Weights of a small transformer language model: vocabulary 9263, 7698 steps.
Each number is 500 + 40 x the weight over its row's rms, rounded and kept within 0 to 999. Layers, rows and columns count from 0. Numbers have three digits each. The size before them is the row's rms in percent of the matrix's.

# layer 8 attention query, 768x768, rms 0.0367, rows 0-58,128-186,256-314,384-442,512-570,640-697, columns 64-95
071:539501476475406501487583520516511493503499449400462451484508511496455479449538496497509391492479
070:483540471496510575433463536506508488495495492586475506486541439528475564543522503496565538494500
074:549468551535448462498551517463498559505503468507500491510524522459561453430459461498510504516464
073:504468470567496613479505465471525491535507507507531459474508474513539521455519537492491499439488
069:488518550527499509461466471473529499485419502422515488588549520429594450477521505452558536575488
076:465464435504602559499535464560572482420515513511506512426559557486440502493487564525486503489536
074:486563446472458602531399532480582541461546561495507526480516512520526471479490500511483500390473
074:485463525453472473483468485511398481509437475444545479546548528401605447560497476519515434567472
078:552482515507488461526433479539525534510460468477543462543542548433587514484476433526532473549512
080:564460526517479445478477482449421513499491441455478492577548504522557541494490393497586448519440
073:553570473459433527493529527456523497508476583444502492449501509615490521533487489524485523428521
071:463450525494385392491524433489408487539505478488477491518486500425520478486565364434516506478457
072:416511508498534506506501502462582449483450519455525598445462474534399526463511526485439532537570
077:466559374576480523522487541455506472485445571520434495451446523599506560455483517530484517479483
078:530502467481520520506451475468572447444442482526596530463466470516442508535573550530492540537567
073:471527498496521529528436524472478489528542478527523474441541532463427503495479495575489447494560
074:407481467481534507516455533394457472480488528482451515406464547584384518557491478511450552491471
068:497545551453529530577536468544494454503516528539519511530556533480573467504454461533482561567520
077:447460448554487489506468517467494568538514491512443448539436542421523565469469415489448425461500
072:482427526486470446485491514524551469483511405447509472530445455450561516527434413485563503472513
074:465525501548522565526503503504489534515581470432509556486478487591437577463506570492444452438538
069:392513522480561537453484469490528444507590481518479532419516504579517495482519449558489574523467
071:569484569499527468493492568502473522597525511504561446489519480455551444543514487377459519435581
072:563499548473475467542418526536594489455564449469501519563471468382479495454500530428581549571506
079:501520485608483560440553438430396502577493577517474491437492478580490523443511439544447422434492
075:515478472487558535456508549427496574458582502485391475492484487620508526511395505487488450451476
078:517446481578501484532504493544548509571463479518591504483463489464501515541518484523495485580456
074:464493404517483514500552454485415531509546553409587512438435490471507583473526447514508533445474
081:522467529454484509499485480518468517502448507510570462494506509440533502533477488453450482452570
082:530483466529542503501540520476532478549520443487622532544461459540510492516589477524530483517494
090:523404571436524490511506487518576466510488432487527528564521445550593448512506490489488499497576
082:482444510529546475516488564503547463539469530566591504481554473527512494443493544480597550486574
083:493538512535554491467461518490511536504508450536500511506522454585488512515508438527511470547483
086:483519471495525461476430489515466473471425513488502473481472548460469446582530538521503533446428
086:506527577464460489563490486506517466567445498538517500501504437493514466395495530476521516487494
089:457466543511422475484526531470515519476470530518460565600520571514456416462425429495475497483590
090:476474435584514522495573504573542533497495512473438565490504458512495626482482499497552446575441
102:512501438524479499373537552500489539475526475454528442481467547456431502482474494508550449505539
090:508516493503446453492430506513541402522508416535471516508507551502475466512544523411487494472526
116:441465502484466506513585515487545477456554543517561539498508496405542485499523504409500571550475
096:493541461528449511494529505600514484397531513532465518455514515451524512533532538549480487558544
112:531488506517519438512555477542483498560440350551528456439503521477475516503589548564473454549452
115:517457465509489601544397462469482445411520433469480494459605529522501508577495560518522538530541
118:506542530504500496508494488448485542541481493541494456487490515510456532482550512576429543492471
117:504488535553486512476473459542509570520478452489482533519495420503479503545554425459489485571500
115:474496539468552564454555537517476607499452458504494516570467465479453519471544479521529534489565
112:472520484474473515521499469525442499389541438505451532517497488430488451484519585527480494500583
117:551446514525425509498556485478486477509421428484492559491474520527541494512489506544500524460464
116:467433525490472478508433620450503524494513461530558488498481467471486499576500449466505553508533
119:535509474483447521472489567405519479541516416489464467446506453515542467530529475514565510598463
115:494508537491483554526511588460458495496476502468560452531496511517462538510503469522461493444519
112:572462478484479519532493548434498557525482505555497506490511537525392459534547510482523475475542
113:497522499444541525468542511550485554503432440499468502486495513526490531458513437495497496460508
118:403522474447505502505504573496486472432517526524522493406441509555555549554478508533474546544499
110:603481420460477476506487544462414507467448488506477491565534518545563468434533474519426488445522
109:476560515493497495557555467483502511442465468505531530495493503488520477464434559474526484468432
112:551476512484544551516571524429467463523410500481473432491436419402479549508527506547488499473441
114:467462495514518535527450446502494488547522426520516477491546518489489456505504425510485538498503
109:506534484516548412437481537560538499504478498576481485481532455540584479465525476454524509424479
102:559549551496565509524486417538444563509558502569450507526496547435552567527492563521569415492473
089:432458517525500498480468483539513562517474534451515533454470470473498511504486502512436510474489
097:527531489494494540510478433514589501455523414540446526513496508504452616517527521545541603440481
096:446542477459434531532484540503535479549490575495452483502496507498491528474525489494449495538497
097:534419473476558456520523501438533526596525497546530416444460483351413472526543550486528455528478
102:469530478543576484458543503550503384549477512468496432450535466479560377484519475466508510527452
101:502436455427474504519482486487546499613550478450525580480494463473549449551474460505482534532509
103:514457495486653477512485553525541522558534466493579406544485504453421493459573497427503525554540
111:500469477532547537506506529514495482504546466574462415522507556461456538477422584485535461519506
105:506506522533428539518452463523480591477477400507557505542477482445461515462552487531498458458558
106:506487505497510487500533557487535485532564524489566434535503494552490481500500501446409520428522
114:550489532502507523470447423510478454480503425520468462506465491469478519475520498438539460628551
100:527478503485510442459516563495509421496521503530457510530506568489518460475515504492502543469504
114:500481457511518440492515471540509436514547550526533466427503460460518459543565534494434458538484
115:514468457449533502492584552545558426463533531531577500500529517416519481526536528499510502515418
122:435466505538506553532494523455495368465399502537457508572479468516496479533505533471590533449459
116:414470490486568406503537556416576468543487455562473454509545560488548417499566506457496556553561
111:494466482483470504542466485516546458493525475486517444507521532471448544521466510459471569478430
110:459534472525464484508423390460482513456485528472511523451500490535476515521518519579465552509524
114:549391574430466549502444503568468570503501450486546471435505528502486454521456486479438443478430
111:478530529489458490504533458399540532478511518490517522502473403545465442591504506461429559478654
110:483513582554509495521540564458528496501486558421493565558468456490480502484506522548539494486496
117:522474453528464522511556527494555473474521513495548455527576465486449459547505470455489517435443
113:577490531569497537518455465419466493492499519605477461547562488587526490470428463519472465471516
122:540492526465537479472454453538476567487481428453510529468436478481471465431541536573550496529569
108:545506504444469490430506565518487533549513530499462493403474494596500452518499503531477502472539
107:483613524465582518601506481456513456461560505504527509492556494514547478481527433466494530518501
110:433501539476507517516479487468435506511471485437501492498532476495507454554525547548461552467498
111:520495488552453448508494451487490418428491530533516472518547523524441576527481455494452553531449
119:580524579497447513515503492412506507455554546485533517456502454569423523503504487505471451512477
110:456537479569408490504468521529558548534470519484449468496542562486490489507474495499541516525415
104:471510540508492487523490492498471513503492532462527483454463521514510482474488533579514520498501
111:438409547543524524479399536570502466518484537543557501503456556464558532590490449485537477531512
096:450577537419389516578477523499554446491496512504403471529452537459550471569567489494504536483513
112:464518511523589591463484584488509484432536457485495374481471534498556513447473570384558545526484
110:544520470510492552418449476496522442473473559493452472508521502502473488443471430542472541480465
104:467499527538439466616563520487500478494461508539509489466493421459547503482443495459526467451532
101:469509478499478486488535523586543452553574515455448479453530457521464425511552522488487579513533
107:482512516442468481521553518446488460468483507510479520503511449456423532556483538493447458495619
101:501541497421467481552466481470556491498619530616478448428500451413512469491433454506464536506546
102:430568561504575504485565498573576522502555532415514512482514520574503513496455473454522420525506
101:478514449490494508528496494490464513468502488480510563538482444541440566508452551490444500616530
099:541476491464537502502459509581561430523530425469492554603586489562494562571466537536460462498484
097:516524510490519500469462443523564537567471517494574470477413524470520497510472521522440509458462
103:467498524504520483471516480457546550500511536425459488520538533438490566536509593459490458478542
097:387467478479463485485566539538459538480527509574454438581532397461498451441541531560532565527504
097:453545522510441428415555452472440457469486404518511490473489494496466460483564588548499498477492
099:475488433491443402563424491418480469476471504494438492465479494559525501522594523568446497461511
096:435510489507462479463508545564515542529501525529547561451568512520435533484510439544473473515587
096:530503494512461515504537464482490577542534490512512515428489496549523493513577503457512476580484
093:526481561500483469596539500575473550508475510485493526548520501496478538444482455498563518482468
094:563489492421487517526472533475466536488479485536536496543542557496456482571468439541483545429532
101:532523488415505530515496434529571511513470490453512471507441515479484529558514432526537489552518
098:515540457481543568484495483509414495507503552459560525477490517513555570494419488455539494588393
096:441496430489486461491474508451499504526512516538436462507569531515500540495550443464421466396523
095:517501472489435488450523415468525500515575536462440586532467433481533429461455454476527504449433
097:500557483467520477505555542423411472482500498484518484493450485464464490512480502528511548456484
098:489496531536528566538409486508443531534535498556516463458531468497522523475501506481529546509459
102:563537514563526560515497504575506489546518422502491428487486463504507502449485534522516517498483
083:560579515554473480486464464518465435500487491487580496532457535530495552484438501536477447483535
089:556453509464584510428516484550463484484527535471554521486507504426544535504520564489476476556501
088:466468507489470500528554521440437528540478501520564494487499429486440500520423476572437386470425
089:509520480459571607487534524494524569548462456601538566472488518473563486474518553454558505543470
086:484489503377474570541565487478473498529512550473451471500513497524457473535550505520449526510460
087:472430436549547531492549451455503499456552532510499456479482450460574516506500488473503503535571
087:530558522586477476495419507483531395433545558523536498494512528510563473568458491500541502523493
094:466543530489559472475537535541456613541553544511482496477497484482475481485489535460477493519463
088:477472500422504495503569542594513480501524465449493444475469546449466429462520494516502520453519
088:494536451508532444510504479475505460440438495526605549549494539480466505554484515509477515545592
088:466473425567534498502446586480523422487534490570495557492537479499556469484444507489504427498444
083:480521504558450475483500418497477427491460470539519487497498478463544485569486521502541501552455
089:491512512493460521531451533496539546500485544546432557527545502489515463450453529442549533540458
089:530509520482505458525486529407525401448470528526526590491475459466597442449586489473473485480456
093:464605545496502501487499527496483547568505522497428415479479491471527515547476506454481432521550
093:528503562474472500555503428463542441457509458453510517555524549598467449482552542501555448521521
098:478529494431536461488549563489536531528477526495473538515533526506518459463473476478462476481516
093:425578597525527494505538523623474550501488493495505510486456491530462495491461530514428507501492
099:500484510548437573540502393540462422533489440596483445477524502494486506573563457515517480549471
100:482461449531508492478491478575543462527529499483507426411498462485447448559561474531502438497534
102:472471457534518519582468476514558442534475550470475623548507559412432516472413570476473479543504
106:519527467544491449526550470445498413552443528406432568545468496516548526562534501486482498509468
107:453514463512491446516525362467533501521492512433502510466560480477534529431505456392523511582505
096:549472542471504482502558525486528441467520525476484579510515473474545433505494486567502495454557
109:516447427458498519504513464579474509489514536492411447483469489564521478502569536551493476471493
106:498513532501522508437546469447497487502456499523440479507495509431583504553540497550547447558483
117:557483436537470519493514447440529501574496541498462581500500491544497484489472460495486525514474
112:500487490511601540493536429484487520498504490486434453511475484491546487544578573473489492535412
110:498547498574465535587501476521508532508498467562533455496464509546432524502438449505461500583509
132:489485480563451469459535434438529458492455496449402479494485464430483496568507455486444474514417
115:539478548576536542398535507479563518554486515499547549454534462463426476511585520520524474524428
115:587472473494559523554448478465545450484524551486525508472529525488602488464438522485478503552472
124:494475505510562489541538501472536493501515506507488440487606547539586479512488510504531438493534
120:505550519436482522500470525516550540451493468489529463570458462502575527521463464522507538509546
135:492559516524575524435529506484461448552553498510377487507486550560487479440560476450505488525491
128:508481526550560530487507534451479403551495487465430521479415457578421410506446469427532533510502
122:502485532537511501549502555456542526423505490457508511500532491510502469454510517500442457499466
110:522446435491463488531586581456557528481515425516464501427475477475473476433596511457509539503551
110:537515446498518532458516461571541578499476432507471497505495518424487535504450500499573423441486
120:564387466475529487493448509511462522503529465557513470457487540507527476492477477496539567541474
109:532508544530511488480490514480589424492548509517509455396535528538516466555383529421521515493431
109:428480544517512510475580441510519465492513446474569512507528402488495509501473550578518573538545
104:605391578479468557564517456623492436560492422549539512494560591473419525594475494468477577522452
100:524523503486514531475521568484572470528499496522516494538494478542524525522472485558527519478421
101:485480585501549541534431502497548592540452547487479535558528433503504461528475460437487525512518
096:492453452473540536480538505547492578424472512476504483546435474475476555465560515508503562480575
095:483584539530526495478499522507539595448490524483523542486483579547455509437586488498525513433585
091:452431483529515557543516472492478570501483471506481508500460474487480528516496514523524415513475
100:454497473570416473458507513495567476487526477428581500498473481563514534531463454505533527453547
092:536476516521409518517543509451534575454535494571480521461460552508523508543546539497552502548477
101:509468549529451526568502544499451581443517453547524513454453530555531532470539478555512506493450
097:461488480450462541521477526457472481546517519460467540420508525529502501512464497576501529488478
094:530522531541519547428504516499499529472510535535495473469515459437496480521515457516507492538533
096:487507414431541506527440522481467524460473553489510487477525495521520555548535553544564577586542
097:542530481532461467516422550519579477478459466515533443491573506498584490531529439552538449456525
096:508550487474458540485496509509566471502501528451413513433511534515529453429424486486539580486442
097:468474516450531545480531552499536540500519474501484417529490481439494514500502485525478534437549
101:498620557527464494541507545508450436558525492497564449490538528560465542522464447518480518469476
090:431444517500543555480480563511546489521580502538467562528497487527496470480514474503439519474475
066:468450551466499544513522554439559439461569500511530490519447537437497530512537457447544442496497
066:458454551495521536480542493442420431535553412497537490470473493479484426477507458482487466359500
064:455485457507473496549543473461536503491476564487479452564461521592453479532524482557470441499562
065:564400583497473500447426532567458433594454558503446540504503467513544524458553564525528476524496
069:507534496565482498507531485428553483535487489476521471450554449527505483462512452472533494568535
064:469459484526468562447525495501496542471501442537475501478503454567490486521497514511508439445535
066:477456468507588484514541449473488491500515484540488520463484460498401456464538439522581441535561
065:473480556464479467567478534443514472459406540448489489516507541551538515492508490484470502540537
065:467461531499435530503566494434480533503485573495497515478515577489519460540480507453526502530504
070:504589526538522567541535573408450469463486544493505478546529504501528523547525484447545427557503
069:458494479504569500530510532497524426436527481593502503557512481475460474462444476512492478472558
065:474517482497470516473536519473536541523481464400524539492459546476620512520540510500532524499434
067:530540520470536527554553545526566464530448479559504525526482528509478546510443515516545472495493
066:488514525533454479519527509530499477479586408538492523455501488526571513513477492581477526478544
069:479445466537390510495438521520530487464509521535532502494544537582504536588454516505498543651526
069:448501477515523503484515528460468469493537538453456445470508537532579444516486493507444508613498
066:555482429492495485557540523577550477453481421492479483521523495436531527519535461529534529578460
067:525487500537447441510459504530449446515515492502503479517500531501446516557461472486463519516470
065:479525554463561555538491501521523483499508540496549456450487513473572450449618581457514458489522
068:479511484501561542513501581469353573524507519488505489538501479512535466498625520482572542477495
067:524513498461553459524477540517527520490513447493475529476487509448475484495539557511498481390471
074:584497528580474511533438468487485469529470432548545499494562492489512534478404396511482472545471
070:453495506476527535460494449511532455538511591439518515496525513531509470471499536543455524546460
065:490556456509592462516529497488522560494444509504485483449477525495472513498590493492461503368516
069:518435477510507490527451529496515462424490485487513598481502496550503539505543587454423484501516
070:500443515482514479435497520507519486435492510527487449365468442481506450428610565484550460425538
075:478548449518550504525515514494428540451518429504501501585435519525481444553500476531478481446467
073:519489496540466479457517464512476447492529531491474473496478511529478516515472448461517528455580
086:499527517499482478427538537453525551492501574465503467455531503476541539487573496483562507465447
076:521454437535558448450460534535584513492494488468513490518461505407548408454573538486497461478456
079:482511496456585491421478381545489468480522541486472592498523541467461527507532554482501467530497
087:491512547478563472468469555481495478535509471499523518529476501444454493518556505535501506412476
081:557477404552480544444493487479525534488520532469572439391467499606522455470491496490537515475436
085:473436470530456482501488516551548468411499531452486599549481505473475515605489526513475505573501
092:479543515541516498412543528424558558588498541472527499390488443337495478509467533487570494483524
083:487464515502534539453473428445428564539521495554534518467469581555460595424526473387516512566481
088:499465435541442501413435477532441561523569509569483494449483525489467502498442495438455522511432
093:470512516486513459475547540557472482472477524524509534573563413462441557498459513473442487518569
096:488498446511542470459456456551508448518501412434494506488535486434486527529519471454486535520443
107:530554530439479512528512523576586555463476530383538491555430498404484478568561583519479518571447
093:492546497568485497450538457534437580534462485452407429546501436463505514463488564504518527540531
111:437489469513538480504403476429401470485509430524511422533484500608554510527517552565505421433461
109:547523490540508538447466405509522377503514567546569492486490512543517497548513480573436428509523
110:469486454554426483432503533462487486494495499559478451485509519541534543494521482558494507481511
116:470515452504469526554535450507490504475464487537505467538589484454466429501544484486411522534514
121:494525474466488538489507527486536576518482491527455515601463486471520485554566451492564527554503
126:464516491512465453550482473537471464426548464559521490457521539420499530469525537472514452510569
128:515470541494515488513500429457469499452397459526510580521493524501549465475544546578479529471560
131:509486512487440481533494581404486505493509529569450417503507411513514512484512434484475493541504
129:541535485473490513516504519510412470508540459471507455472490495563488496519552494458539460503468
128:525479543525447497560547502468510550537463482479566526589540471507485590510481471514486475503521
129:499441441465482499548547480529514522495535487549467537488546478477423510532523545480544491471505
130:544421459425488517484487476447458505472521444503444519493531505484548591415461483481488521452509
127:439519526467561502493561518464498443430464480507556571455479520539552489563428519522545495536446
128:585494416512456501518470521456489547427457477475524488545599448535540470446447464504447511463540
132:434489514538475468501580452483459493467454405507509620427587530548548482469490538496511507513440
125:581559515442554495509545514475529475551476466467502487510443442455477543476523531545445503417508
131:468497491528496532549485458473550559576524455478468503505606569472515454485537465489486495520501
127:431542527493488482449537527504512518479472459514442529445526500503577509496487574620412511461496
071:458519473506546560432599382553537575445492553489448508513537549457506513567527483575491452550501
070:483577538529500550466491469534467443452482461492542486525430454528495470469529479472502483524479
067:459458538503531564484493444481448468474506529475424493480511471466526473492466506554477534564586
068:468521473524459522522503508538458523566456464553516431500486515463431520499433485457470523447489
067:489464513488486472500538526515480485505514545492486554500489459443487503609519522554470468544535
071:525566580462446478470498514556458467613471551530437534453494534467521402462489511523548521505493
074:526481444483552473510451547476457473475454418472598553551453459394564545529452443480501472506466
069:525491542510546514481491512503506470542517544484456483558447478499436446480493484548539473454482
074:480523477506585501465459569464517479481467525509424451551490500504496485499518503486430501502426
066:468440534483576473429506520505579504476532559551446419512455470448410497573529526496460493503529
073:503415495493487503510485468452450509612467471563552559569485489474512477498473561489526490486501
069:521461515488562563485540476487582508514469541501474506450489472537502507517500523465452489493541
071:530517476502473549539462565555456513561500543473501464599472529461524516526496508474517576495495
066:448476552506498444493528540515480509555480410508514536467526462536571486537487443450467509442538
072:488561517508453480514527519479424452478500433499479500527499510451516495569518487482540442498476
071:546557454476433528535452413512544474469499575464534471515561479545539486567550525561490492469520
070:461504483517474445540475561471414523541538523538542471518450536574540522516482523449454523463535
073:479510492526491544522466416544555436454463545574468559548465541473518517512580488516480508552443
068:553479504404520533480443509521555523485542529505506517502521437521396506506488476510554582516488
070:470435573523562485501574511494577594530528522545481480417513553515509386525531480463479401479554
076:624505507538567478483523581526448574512468489514537511493465467496478534459427468415556497492503
075:500527434520426495592519443534469500556512482406465550550511501567524548489440480506486549533479
072:424495484524541468405531445529474480430468490539509497502513528482432520472544474571440490505485
068:493454520453528548506519509504603441523474526499530423458553480412468444524546505516510403424508
073:524464483537540508388452508466521516514503486508474463493558511492522464512441502486594558516479
071:526444504522534449386447499484524494498478514475512467432488519534463536349541503438504509418493
087:521473507528564512506494498468488494550493489488560469478536484476468528466404502510569470493456
086:492551543513469423504486528534538493418450458481448554476460488475534465579470477460526471526457
085:509514574487509524499465503513588507443477512487492569510475439511469474500543514458477535492542
089:501538540534566453494459496559495469475498426505490495488543462552432472505470499559505539468457
087:521542519448476535493512467513568448551504426611422498498520487469424464498496506536490483475563
093:495537502460508488457382538526502455457483516549508453476502484486471431484578506543496382427402
086:558485506519466485491517530509506465475438525472502545469515505497486467538552482492429411469521
090:492510537514534529517493541530465509478470469472521584468494473541559478525596551489481484519582
095:410494446487438541511513519500488457463501502470472534507594449402506452537482458486498465554428
098:529479435498584495469521502511471468545557594599501505529528561421493481461433481422471505425533
105:494438534584502540498484513545437469564518510524439505446555517559508483511446513476513488533463
106:543530574521536541400485530517468499586510499513496475561497462438473589464561523512467488596541
103:541497407543500513491469529434529485567496422524564524465541493463553511426422457461463551441523
119:473500475463463519446532501493552515464553514495551534514447499534540568502449553510541447578487
101:445609489495458457486542451570466514492504506505465418474541430506461509500524501603476493513411
114:508451513502486412498512466488486497467465474530515544545527466455567468447608510557467466491491
130:483471482494454529512400482505466435455511426556509526530534532498508469546446531526443532463536
132:458502468544518526444529522441506504557498475572493405435397541498487562521521423542454529487497
130:502526492510438532479526460491527524471437504501490475553607484532537507533530457475418534551471
140:478426493483496517479532565517530540478475443548487534583477506498491516515553464520523466507455
148:420545497477523439531442473488490463398464427495513481485523556502453467519519561523515491558574
143:562501519454477497478499503457478493466375437513551554487509513555573487535570538572489536471490
138:518464525495436494525433595452476517476517530530478460505517445554484529503486429543516516554530
149:526492517454468476512537541440462436495535425502525493486450409502549487544542518506528450545479
144:501515508502475475517556514513559538479479435475534517560517456487468562475497476531461467481523
145:537499434476522473533565509451496564547469495524490431444528511553436539509506484477498521485515
143:550476481422511501462546506495427553494485482500439480456474471541489551477462477553478526469477
150:464533474489578507481508487485479495400513504538511571460491502549529533528474539485524498541489
135:588499473466472457515480551421418497456464493517491497519583417523542452442509506535413483490510
148:453481510509530506515559437493491499436487415490507639473566502469541481451485560521533442436441
143:528520497489580505510490513444445501483480484473482489497407457491492523493509495545465499462472
143:447470513550541519490481461510480532556543444523521539470586540515464473505511444527506518532436
144:448506458442487429451517517545500536445467479575435531474488462519601513485503547512448460487484
098:425550514515548460456450485499490517508543501522505474497502454501512475544528530563500489483485
108:529621442598522509429498524593473473493501529496502515455472461486422469348513548559454544507413
100:448483544566556427474472514521480488588526495470503539456562563483507423532521475499450498469476
101:537439499561580515452478569493524430509496442563496514533489492508505510478544503489512580529547
104:529500517519512556438528455494498459501427450519483552480500465479495527530482528474551502496624
097:537482549501512484515524567514523493514470472527554521526465474483543546501495492455507529598562
103:363568468510455489458586482463564432418529519502490504500501500449422507518483509455481513495454
103:495432600482550435447462443570498513449436490517509527499453517422486514508548513479548480483460
100:487530539478487535527478608488483537476448507535494556480499492519520515531501478474491476480547
094:503486489534490482536508497472528502452418546476467516424493550438514480516569525518560442512514
113:504464419486522522444540468552596498530545484496517519540492532435513470481508516563460533489444
102:488487557458462487480468552500481452451473458541478471499497490487498559462486436540462482509468
106:470437547550513454493473484488574456495481496513521519506530530520496474570481463566515520551442
105:511570522551504580501503435538478450497421482557523530530516462571556527496500455498462556432541
113:432472561474558471454476382508574481517501466537481442475525427483528487519540471567475480477505
118:506543490488551477471510538528553447454444497548500543528520466528489484454492466476508488455375
118:468431556505506569525433543550533489473452467497537503501595510511527460556449496451575520613536
119:526494471388464506503538430500495564476470483619483485512550565546503511481466502469506546508586
106:442541508526546545535431404510561505498485534463460476555504584479449520536477468551463464504503
113:474511476483498500525504515481399571540477560462502478551489595419510436489549486509416425503489
118:465545442527551456507493459460500491537502447450470540478528457520508504532545514532452544480488
127:502498454536470455525469481433517536492505492497475488447495498456458486508556480476542445497425
122:504456495538422530529472450561567502511525491533474480546488559462478473550479493479389502503500
117:527499472531468519489498620579575432530408560481462425531503511495481543535514450511467509523466
122:520527480531497415461631485499467518562538481442527461497477478532572524416566515520503423509600
114:508452522507538551479566447541493520506512676476527458488497536569516524518512491496538401531571
113:512456459474544590475509462549561524498543560422483473506495510502496501537498542460491448500477
117:508512477504542447540517447458428461514462482520475483472559498537588556490566506506455474460472
120:509513599537521538519372447493551471457475454515525497604476512501484485543496448523486502506544
116:441479427533511518445517465532501444531491559498499446530525435530554500467539450541477469448499
104:544522546456440485451449544489541517494435480433521534514476556472473422539583436480472553547418
115:561461490464490455524459467395445489483496506525519503513415458487543442485447502498512492518528
101:488474509514457517572561471439463471503528571627407486538520493549590540484517514489528491574427
097:542546447418464566576512547458481508492527554501521505498478545528497494528488454460554542469555
100:482512595405574462494560520482508463569442470519518498500513498454461534528529462537570482494521
098:461502540412456481507528501524581506502486558537480525461510453554475506510552499511447561470554
108:547524538487551451511470457501451605515567537475525539460522523467580525555521581483531486478522
097:490528495529480467543492512516496465499534576430559466479555559531567510513494526434475453548587
094:443530488451407445526506472494468535486524445531472458492454514413499514477495453509492516493592
088:432466474450510454518447504495456507513564499544433523428424546464392579472509535447510508518442
083:498534491503550558583565516508479480487487489628501536565510525523432471534428522482508519499469
083:470533555576499503495530554535534462457541514504499466572477499526525520526506475444437474495462
078:590497513507478536521593467483524582466465403558426445495483534445525438493491469520590450499537
082:554536484517502476498583440473447459524537445499404520543488488481523480522479517475489506489493
083:546491449445536540475537527465518519490441493459601519413468539606528446550605522460509496550467
082:499450520534529487525529494544519543505533538482531535421437462500482532452521459527536479488499
077:535528476433467480597485510547426513456514582506438524548501467491504585551476519490555517518509
071:493517582501446462529468501501463501435507515523483480435486506524530523502525479449553444537508
078:468474512527509540518457521457483482508484478507540523498503541591461493513502493443440494569503
072:522474548434533522538432575477545484510522505547564550485487447486482588466536509456523473427479
078:543501440496451428519444513574508576485483562491510447534488487557504554539431463546532442602443
074:508520534427383542548522521490459495449501433431462502509577536524571507525478440588558480479464
070:517469524420567504447511502524487505527474511462507459488447509458506525472508472502514536559450
075:474493492426448485502535498535457504405583486569426430548470489515441564508486505516502504553452
076:480520455510480508547522479490523496503534478493554482410547541579570464485547552446470475447544
076:483437494571435630478489456548438468460545515537488493456595534481577472455498514489470464517596
083:495538546474468499529521462486511545480494509450515416509451486408521523502509509464565441479458
074:525548514466533525513461518523468511441517466517459495612528552481547471563556476534458573533473
# layer 8 attention key, 128x768, rms 0.0389, rows 0-57, columns 64-95
053:446559510499628492586491521564489459467508445508390540478499535499500491492517552391461546488466
052:490491510518468464491539537540600488529462469521442500497458509505546518475427472541472538550540
052:468498522429558493514467499526442450545527478499463472549445509554479536545528481454555487516550
053:529528479465510451508540451492531599491561438524455557447536524547481536501437487538564476504446
054:514483537473518496512506468443455527511440421527544547542490538494500484429536480509473502445536
054:460509471505482525468536460464436589519435449508539506497502497496520487521546428396517459400515
058:523448491497474444466517494452555470510563473494486535523484481428513504474475520584557482496470
055:440527491499491576459451517532455510477490498558491522471440540503524502538530384483518515478512
059:505500426520535508540460511525516492539489471460467492496551549590496457459505460466530479512547
057:470544470512546450509495517529451554467544571550516447403548517491510479551472480501480565537571
061:500518513571505474455531484452446529547586467588491532452486418475512487491479550548463504477459
057:533525537494646457407505558456494513464449530444437465580483469502491477548468568521472461470559
062:483562516543504510531493562527439470535494481571518449508523481472564451456439512514445533531474
055:521494498467529550505504455507481463566590409549522468549507439571499509513560529500516502479488
066:451518421489533555517508488556480454471486475507438547515478566498401543465505522473500526450502
071:456492514424502518555499509502538467491438514461460470526525529592557516524547521454510575437524
066:538485520536626526470529389565471542540618530570555459554554466481549437497488522517470524581516
062:521462520515477547480460514581473482492514471487496580428476508524435520528587511560450499539493
071:446502522497536508427510528453498419521461487485449535445463494476602471463525494557445468489500
075:481503482521491418544558453519505539484529506463545545522450509534463524508537540455452538458538
070:422541474520509470458601513550604536450444424563511453504516472408531420463467499513536428467449
066:582523575474494429507497466506543558499502465489491484476498485581489488437481500489520531478459
073:532489568437410622424450460453398573484488466475500486467462573480469548475526523568443463479578
078:484478504557449532485513523453467520500522430524517587449491459505519486543475510534488451509580
077:445472539468406521578532523502492479480543419566481591519511415459508480468542525511540494435519
077:492577533532400535505522464486525523538503470558585471530511593388474476526514464495499484604479
074:530580478530452548478490443513481572498563476500520494455431615506477525560458516550510565482474
073:527486514418542528573454509531461471500544512522520474520613537564490444462544537476489377544386
084:529452495488569507434578456483509442500496501543529553444468548616503513482503511535415467493533
080:480575498534471508492458560452569452553485490524424520431470508430460461586506525473475503469492
079:530510502517499486537560537435495519476518495501506593567437521543491469484511470555486501465477
078:536480450511458492549467551440480531473438491517450527502430543534543525483491520445484536504516
090:431457512436578439465498460526522607486458496534493459413564535525428454474491518469494452453486
091:484533544440504496497481456499444499474565532504445425500493535543483483511523517464452487458461
095:520470511479425526524514437545467503509542533496501464572564580492453558464510460540443513460407
097:553547469561546444502456548465532565489487515452593446470485441592471515498521563433541530486480
082:498504462568523451499509493486550461531487540404501494571536529422492506492536542569583515496467
094:566534522430516572559500467395458466485494513479468528540462592563534541484497498491519496542512
098:520557520529419482518539456456485544383463467511466438478482542598589535573528532502504485510498
085:491502445537504452492494441469537503382522539530519471507491448452478506546394567432562515515535
119:524526489508477438534533441496472466481490568505552513515477489532483465520503472475431555444462
124:504466502499402464463539435524495449484475450415483473480521512544432531607435531529436483495479
128:579527479457501526465471503512510473548468564468484528557541467494454512477476499498487496483544
136:468449482484427525476455477475549540479455535499534483523492444425464507510466452542499488503554
125:457525538472510512481509454426490523508533498486499527546571493467521505445537497449490496518497
134:464419468463481555490588547494498560482551433517521547551477482524515573526532459438491415537497
137:469520519565552467466461460471478436552547394585490537459465509528446383497630453529422526432488
136:496545469498549480579506490427531462421484493453599529455506561532508461467495511555562575448527
132:584462412536508464454445541526465481529523464526546440541523536611496574579440489507511607509596
142:509516506496468514479513538505526455492506489482423453539543463470557460496514465488485521442501
138:458481454530525489592457547562502557530476514516552526469525480477516465508454565514551543506490
137:440492501546470520488522473463454471501519546445483477469491408546354486451492466517525601461455
136:446440479434529457516533492534525530479523534478471479455482445611483494379585500559520542493539
145:564473549511489571485442549519498522480484472485503528516468568527579506428496484579479517522488
133:508519409474454423437508536488508512533486456522501520562541460570544513539436444461391479475439
139:502502542508506482501527438492526508457531492432469545548528525489554490404503465525524456495487
132:525517536503555543509557570467512440510502468445557511499418464501514547445434483471437503478496
134:499518508482534469580532448427491519484541477547474470449519478542430481503459435506517450509512